config.toml
head_dim = 64
positions = "learned"
init_std_down = 0.00308
schedule = "cos"
Each number is 500 + 50 x the weight over its row's rms, rounded and kept within 0 to 999. Layers, rows and columns count from 0. Numbers have three digits each. The size before them is the row's rms in percent of the matrix's.

# up: layer 6 MLP up, 2304x384, rms 0.0937, rows 1989-2020, columns 288-383
# down: layer 6 MLP down (transposed), 2304x384, rms 0.0165, rows 1989-2020, columns 288-383
up1989 100:486499483530376477464632628539531551540472462512554546554552472498537509485515572559456480598401490474491446571490465451492454480525472468497516487515435501536549579554459525540462478539498505536448536445455515579456512489434590434491546434518497584560471546525454517399509484451430483489
down1989 102:555474477550430514563463503514475476460552490472505495553626480480474464540523384486395507494547499508444483457421572528531444494576481587468407477540571553401456492585546559434567467497481509554524521518428477499474345613514478422492604525435430470481499436456514488457522555508615531589
up1990 101:557466516486513483443484486451491529543532506434594457494496483528537461495552468414493527536388477565459503471521494481516448413409535614529511606587492412522537517430532607461487557459542571403497545423371496537460494454489551560483440461477457511540397521446549486469489484509592557466
down1990 104:461487546585500495456515524516551597431571516545456497507510525435488479555494580449585579487539421537513369614479454486477498542447459526510381474548418426584621409489467558509439536545552566539474474531446528569516492504483557416521430409518469520522447545514506489480527502508508484468
up1991 093:426542521474486456471544408516556487468502408547567449500571513530511553492482509522540507457469499530561470555490426528432435524423432547437522506531564541547464445413410483472424523480497602581508435525507426477555495537541521536501505437424509538450609465514495504444485465446453606508
down1991 098:515465474531389487427543518467453455556489513418450544523520584472534501466427492560462525495442530521495469419428542535457410388520494420520530450516451431463529606459418476448457485478416462425489452418478504548480534499460510394465477506456548402519444557444580660438479530406530349530
up1992 101:482562485454569462539407486478534366534514478531538446509473524493590550450486557534455480530526480548591508457441488515537554534488461564511488466474481474510453589521514450481482465562635498506458571585436487552555425481496529457509497410430471499461510473533512411550562569481449440447
down1992 098:499471436519506543582540403481471555411478503550426479544569518470483431543479511473498414476504425450416501477497550479566542408393406582506537579514482468577569415499453505498506439449401525440502452514430486468441568548478446494548429480478471525550526523543461599536559538486545484477
up1993 100:556494507542495581480406525393487472433486544487528511451558476500466454569473517395493593525433447488422493487539467541558458415456451527482578488566461473496374455573547579481468514447552493455522504545539560509467585550464545507480595549487477511412458540354486463435565494478514531516
down1993 091:505512539504409524557438477465444536527527515458506476554469493465528545478485517486447466527468441522458515482531672504471600413581437545478349552477537452439448473543523494474390425590556435414544564466585529409593468537465447521488501525412511397607425536503467483523471514497428492540
up1994 093:517512471412507551459527574429505528498532469549456553466568482423476582436535541506515461521439447451395515407539529544515424473523544519545524499513472511369463535607454447475525579474463508546496440482471477348503475528456549535566454461460492483520623486445521511501359454488411482555
down1994 106:540490553554586470517449458568407510529431523517481490398481551487494520488497443401473483592573606481494482521512494489462480620572396499465430460415496506531594510497496529571475496495585490527508540571565476512530484539439619447421502557472500457436450552401518466526544594583497485467
up1995 103:530399521472569481452526552527517509560451419427480555533402439445452530502586376524402537576515491592496517520445500502425549493615516518560494544445421525441612506507535464477421441419478504465517608445431439516547526425512451513459532536536451405531519445450559513485454554446468445482
down1995 097:579542488487470521459463486446518524514567516465561538560429423492490551521434453567570454531538524569448425545555508530448500426478564476477532480632442519525574562519584545575466537427447438451528561470470429417477538479467522529444471524426527476508347439529516566496504466528536506528
up1996 095:499530416543491421547575519554500518526499492559538351558530471462485415424542487500468455581502445509508543493445478530500555561576468533541526483556452474484474374530574534500506509489473496493497453522426558500481474489462517555451549434507549529511485510533544394537536459490457585404
down1996 098:442402545554508472470508518596522525520473554424473585569425567601512546492462425535551525504554455529495455445535482548491495465643451582516450585519480532417518395554463554552437455496416456472535505518527565455464554472428498441469478451462436609470479512507517554454484424396420511460
up1997 096:503553601468426486471399555375479401508578499432523499433548582544513516506503498537474565398474527500555473465512460425565399545405500480447493512391531534479375468472524520542537530555557552534397457500482563459527450500480486487482534537350559382513503484516464491467493538527575545554
down1997 087:461442520496470597500465568574495473475507496498497598506491486423487472524560478476409518603437577540512510576493503499489474413535515568432445447518443409417484487495535607561464488537542466467490493512510478522439486509535541499530461393504565507585509512482498487517485439424458463510
up1998 100:576487493480453508475449540400493386483480558499536500439488460500518524406449495520522487605483440527411541519494566538491582465490453574546527538457476566469498517491466520390554408423508526457498478443494452509452488373507478469628502520382595623472493424532596496544478509445439518557
down1998 103:589516596517519559514486553421519490457603504455508519553471600533505493498566571430447426500445609505521528527531463472523522462535509582477517602472579481556469521503532515493412485529559459552451528466569548570490507484472452597453433561548533444476485516530419508419526503488496397451
up1999 101:514505432535530434528444506501460480442539552428487513612573546526455499541534480463481409506508541477572562479574532480424491582535522574457506463592492601548448514410569518425503546464514521483444514579464573482480528477518531448545579513459496528502691465516473621545488468565480510534
down1999 098:541660489491535563540479450450531521544495508463606397460425471408463498472573514519444554510535442505440511504488491552531486452434503519576450475510546530511475555526552540554423478632547523484522500451560469490454446523427483449618433518509610546455487446489550476548511439598505488518
up2000 101:496476540497573551462514499600418564537542427525407446465564364478509501509490422418505563439535484503530564575473440605517473538503470489453488533581489467512452394456327535473560427481470424571396430536491486477465552605542544526440565418481478405501631541563584507476555576539510387514
down2000 094:463586445446464493463536548525520478460493561500468432517501524445465528569482608494456556473415558492516527483597544446487471504540538518580529573480469529536506547474516524506455476434483509420513530555501486592490460457445502405472422430537553535505460465516454495553542512461531417454
up2001 100:538498482529488484377495551452501473542546437480599452482578549491492479560618478497473476463513535594496544440464501513449571571589459587498488503503494517577539470455474510459483466541548518529550476605486478435504510503476554435441464520506510506469494531466515428460620481429530427559
down2001 092:434623477562600533461468461461433569491517533544490472508484563536578423547412508512557456485453474423447520539593532462453522456448480409468564501517470440563456561543495533479454508464454551543455477449493486511492513563485549651547439484521566474436533655475532500592524508575523472509
up2002 095:485448599489426420541549546431455470438479535450507495444498513547530527493429477462512540429500460385528585475495441499507463481552495558583575440506474496553574459551434449454472555448412498411516529496558391419537512525629545441492488510595532532480511535562472549519512496427408433469
down2002 097:423585414520518550381489457601448513524525527535450518476468545512514518573528468438566510508479532567555531541419418532482545430515423444459533522492448463484447547480526500548546539495493413536418474541561571510525473457520493489642497568497475435574427506506513538519507522498513440558
up2003 102:570543517465598544495443459532501498527555422624526486529462527588536501453511560503484463530453491590436461539463447460461494517552532506515478473524528445414494529503546513409659453471458399485414442537482491514456457501458643437467510443439378473509540458544446525551367585484557507493
down2003 100:508567512594546499506471549558583554464505443481488505514618519494483477549432486493485503533545556528589583437492506431488486464470504451468485563471461502553506469577534429489465473491548591499553570542561523538552454485485451510430462587533568497514539527533512552484508454463433470494
up2004 103:533471522437435444582562525470393459494607487524542511531499501462513601447533536524494509463419447476568545423546567577565571482577523504494500448512553560422488428458471496545659552415526534486551494510511580501524653441399486522427546501503499438559560461510442530549458517469483520482
down2004 102:467579469458566519448441535482511503549519455445470528434542574545499408494418486505481461507460435498544566563494382534428529444394433551484559405459501537524518521419559522565431479473509407529473472549477455467441405590490543362512520529445479457537544461459422529508458469608434466511
up2005 107:575515488504454448539483466487460535430431418519482489575561544365513545461507421430515446550426505441502468526562549440461464494431574498479502453563486485518471508492497626490512489453471550429598418513503527507406486522453505528498433462452435537519514461495499645505543548493534545454
down2005 094:442453593485526579443588528536495470477376567490523515500501463513533485606465514522512515488468587504510494564545496511519474576503497392421478439431540469477470439541525457501430521483541460506457545489419550484554433485591546447467574475523537502514491476485638470451558461474485552572
up2006 099:566465553560520400479549509513454519483564515558562473498518530459545535520517575442485474545550478582505435429448550512521410515560567495446559489562501494493463581458497543442607465569522449358426474504497529597388397433500522524550500495466404571591487538473491467575472518492657499503
down2006 100:549520508467572483592499573501498489521512545474499496627545450547457511466509478552536435521437585542529483607495500587453503476472570422517461517489503544454550515454532358516440502455423468683511487521490444441562425464472440580477476450564605435502461480499437549440522527530541556517
up2007 095:537474513498562576428494451608569509431469541575496511450527547499414469477542518498612476344540467607490566463414427472495494470450520451481475476484526493451436511423526510532545504582460445596575480487397534410566523469460457402546587488511477567541474419530440493500477594462508514474
down2007 098:459577482497400580525485538466477570477546409475426526478507530470563543462503519538466466540474505482571381584558492565579453425462533558526609465498515556536503390425481571466522514497556529527477451443442490566492438453559470505421514499498542425540449511509523474524512496504501455494
up2008 093:384551492511408514476495409508609381434457444526456459523576531448458434584546569532549538434449438446560511537426507503543633485571463496428520494547515510528526462474508456495452594522559487530534538407386514457549430556450561527524517505501479416517483541457446574521475546482482573526
down2008 125:518467521533591540524526506556516509501522462511424364467563489403510431496533569522550500461491535493391451503571535506447565372462471498450408492449522502487451426471540577534481494520489374532480527486460467486531600498555477525512462544470522505534435605444541451395479525489474577470
up2009 100:535456414524497549527499479494490448496547655453606604511382459467550445506574600503550454485595493447565572568488472405520518489401458500455490442604471505463527489586641543552486532430539502468547488453581500504526435541509472540494441490489478453514549451485532490556555415574509422500
down2009 100:541418474479410440452408552437499544518549525461490582495521590541483537461544453516472474486460572535481514525509461435547456583520562481451474463538501579437389481391419520556556497448492529533469460586547450457463555540558547486500480515539416519581512431397439502590576564531506551441
up2010 104:530451453398540490504560500441490560495467552455558505468548561521595439534412441461548497474503396353560451529554476524433501530457570487466521511513567488499498490486444517499610447504566503467615420439479473499460507589521498561484455492424505507499495390450367589471493551441463506492
down2010 105:450518450525451459425517511456514514592565444516437607467495462433452500434472487526484587469520457448554513520452456474448501506394457493501484524568509494436380511508452479481485420397487531455429465456535553472474599501623555468530558538517499566577434521485456533478491449548591488534
up2011 095:530410451565523526486375527517531495461596479486474523522608635546482553482503506537459541395512569477401522481472424498452497494561505385491540524440489444445565431407428482489525507475490408486442519562580469472460432477508535509601519518543427526582473550543521481473408498433556498474
down2011 089:470576548497520452452515424487551493552501551443569544341540520490495544396469440411522552584528545536543528546468545442513452563469484388462476428546489506587514563476451536456413550528515566575471512525521525547439531559491509528529510503529460493504513468521518534601505511470438483558
up2012 101:490429526490562474497522498435531561433507486499466546491475588546449468455528502447576496425465464568446555463457488555586533459503552403621596531463542537497540449531501497520499442457514430446594490464529467527410517534438468558523454547478440537561477477500451419503481458413473455456
down2012 099:450473469500505445511525526529338476516432551545485516507497452477524412537466488475525402581536497454448513498482437468429565553458486504520457542455544512490526473526521560462537506475505612558534514571529494422641540455583475513471500535525485449498561494461450601455526506531499439454
up2013 101:375509532534409489616483478441458456525507464507528484536508568481446513560497579531536430431563493621431509585512515460439415506537448460424485613478492526434515407407549481576515547439537490420486473489596487435487496509412411342416562520464587504592480520572479431483491583438473496472
down2013 102:467461557506483433500661463515501427503461564544393495590536469518511394522545470536470596547507594449531511517523421477573562539533500478522462433539526536506418492550475527494485493513484481458501503520465531428442470393532512599598479521436359533489589497422505560511504434508482467515
up2014 097:417472515422533488446560356449433594478450473557487479440515465524481443527517464436419452551470574495510651505417445557509517479471416580499451468417573613481540465492460500506563557532472526579434553515472496574562550650579441436564488508589493517473478575564526418452559485444529490502
down2014 100:536569469504488537529480564549542498567528553499447568376461461525587593502454556502494507459449512536490542545458460480516512523535492442550560542484593453495525456489484577573423536548412464479557567445572467467312510419559475525483588529484458564499548429539506527403489559485488552452
up2015 099:517477431490444536473577488480504570505518553527563463477436489453521546473538497530470569526523578564386538510609514558462474513541503490500486487457495539486421520526503557455445476497581450473519468493597458437484456449453468519561516419595454526536518518469329550496557468397494558584
down2015 097:590404518533478439594510486489478413497480468509468436589423461487537459464457516517555512448501488485482512517450483479438508461445508498584463501561510517525581463481514547554502516493563443469472467436461581555453519469500516585400493530459585488414463494437490463588520438698606511495
up2016 107:486587523470523390545455475465397468476520522574451375478517451500467399537510454423514515505513463504485512507579405486505504475510521472462503501517467501542512553468418458493444467468465621454492516513471427487405495425376482515483536493559581477484562546472573503586553510515463525449
down2016 107:582471490499462529523513447574498490533571521593493492575531465522495474368412540419500433412509554525527481512459415485477569499498491437472399487565507436574489480571473480527489505534530375526493445477377475479498395444504479492545527472531473571492491501452557492579563461463490464526
up2017 099:555466518504449385552448457506458497463463548496510502539484483589552457516478470511445509508430574492605574457531421545400598590499566479341548455430546469573479551512470542439573485510503507427576601565430462428548449442557566541479464463466556417557481454554499584384514507455566471483
down2017 096:523505486522595572470437514459555483485561442517556522468498488459455484629552504492536509490546469480526529491464496405516477442474520437517473486509494471421451497466468479572475618458521589582512410378510476504451544515551510580469532502473372534510562520505536498544415428429517611500
up2018 102:429482407570486478576457602476368563499419577550543511462527482476550557508487581517617454489518343484435457518454478500442479583521466530545545587553472582499530484432525579475488571510484531504483389484507537523567474531474461517481495417542500455407480580414487530520488528429527524586
down2018 096:544525487568507530469412420485526516392493497449482453456454535438533502481472571419550426514481657516443647440557442550470433450486452446458451509519525457576488576502482523524481580467501524499524586552488414519475525464409488485440545563507469546475551602530539566492467506445452553516
up2019 098:503421546435454539485579472438478506450447439509528534502520485429384460491479602567459546583492498486400550504535419426489608482508375532503490443447501501453522509585554533557337543474517476520536533482502478456562535544408524519463612512456444489573504535447517422524498377415500575590
down2019 102:513503503525547506495509458523559474623555501554585466482499482484604442568580465464577498519547508522425532503401602591474517418560445511443479528500509452547534488535589527499494586494512521509458551459403451598478544518477510556561425458539561507426470651560573484495518443496440464424
up2020 086:450533415446534521436510535479457452483402561539420565527528353495496536551576532413394529507545561553582491436567521496465462534575462530435457471498515553451562515349623506487437524443470477532487482482493485616512531495489535513485526424413507542600488444461390541435462587485538486434
down2020 098:477466476534525557537534415401450578422464457512551470469510641526448514461419436568535479502487418478441545492513492387552532392514518524517564443507583509526464571506396515362450486487543535439465466422469533377500510526454547458572481530521558382450512499557519434520518474473584551579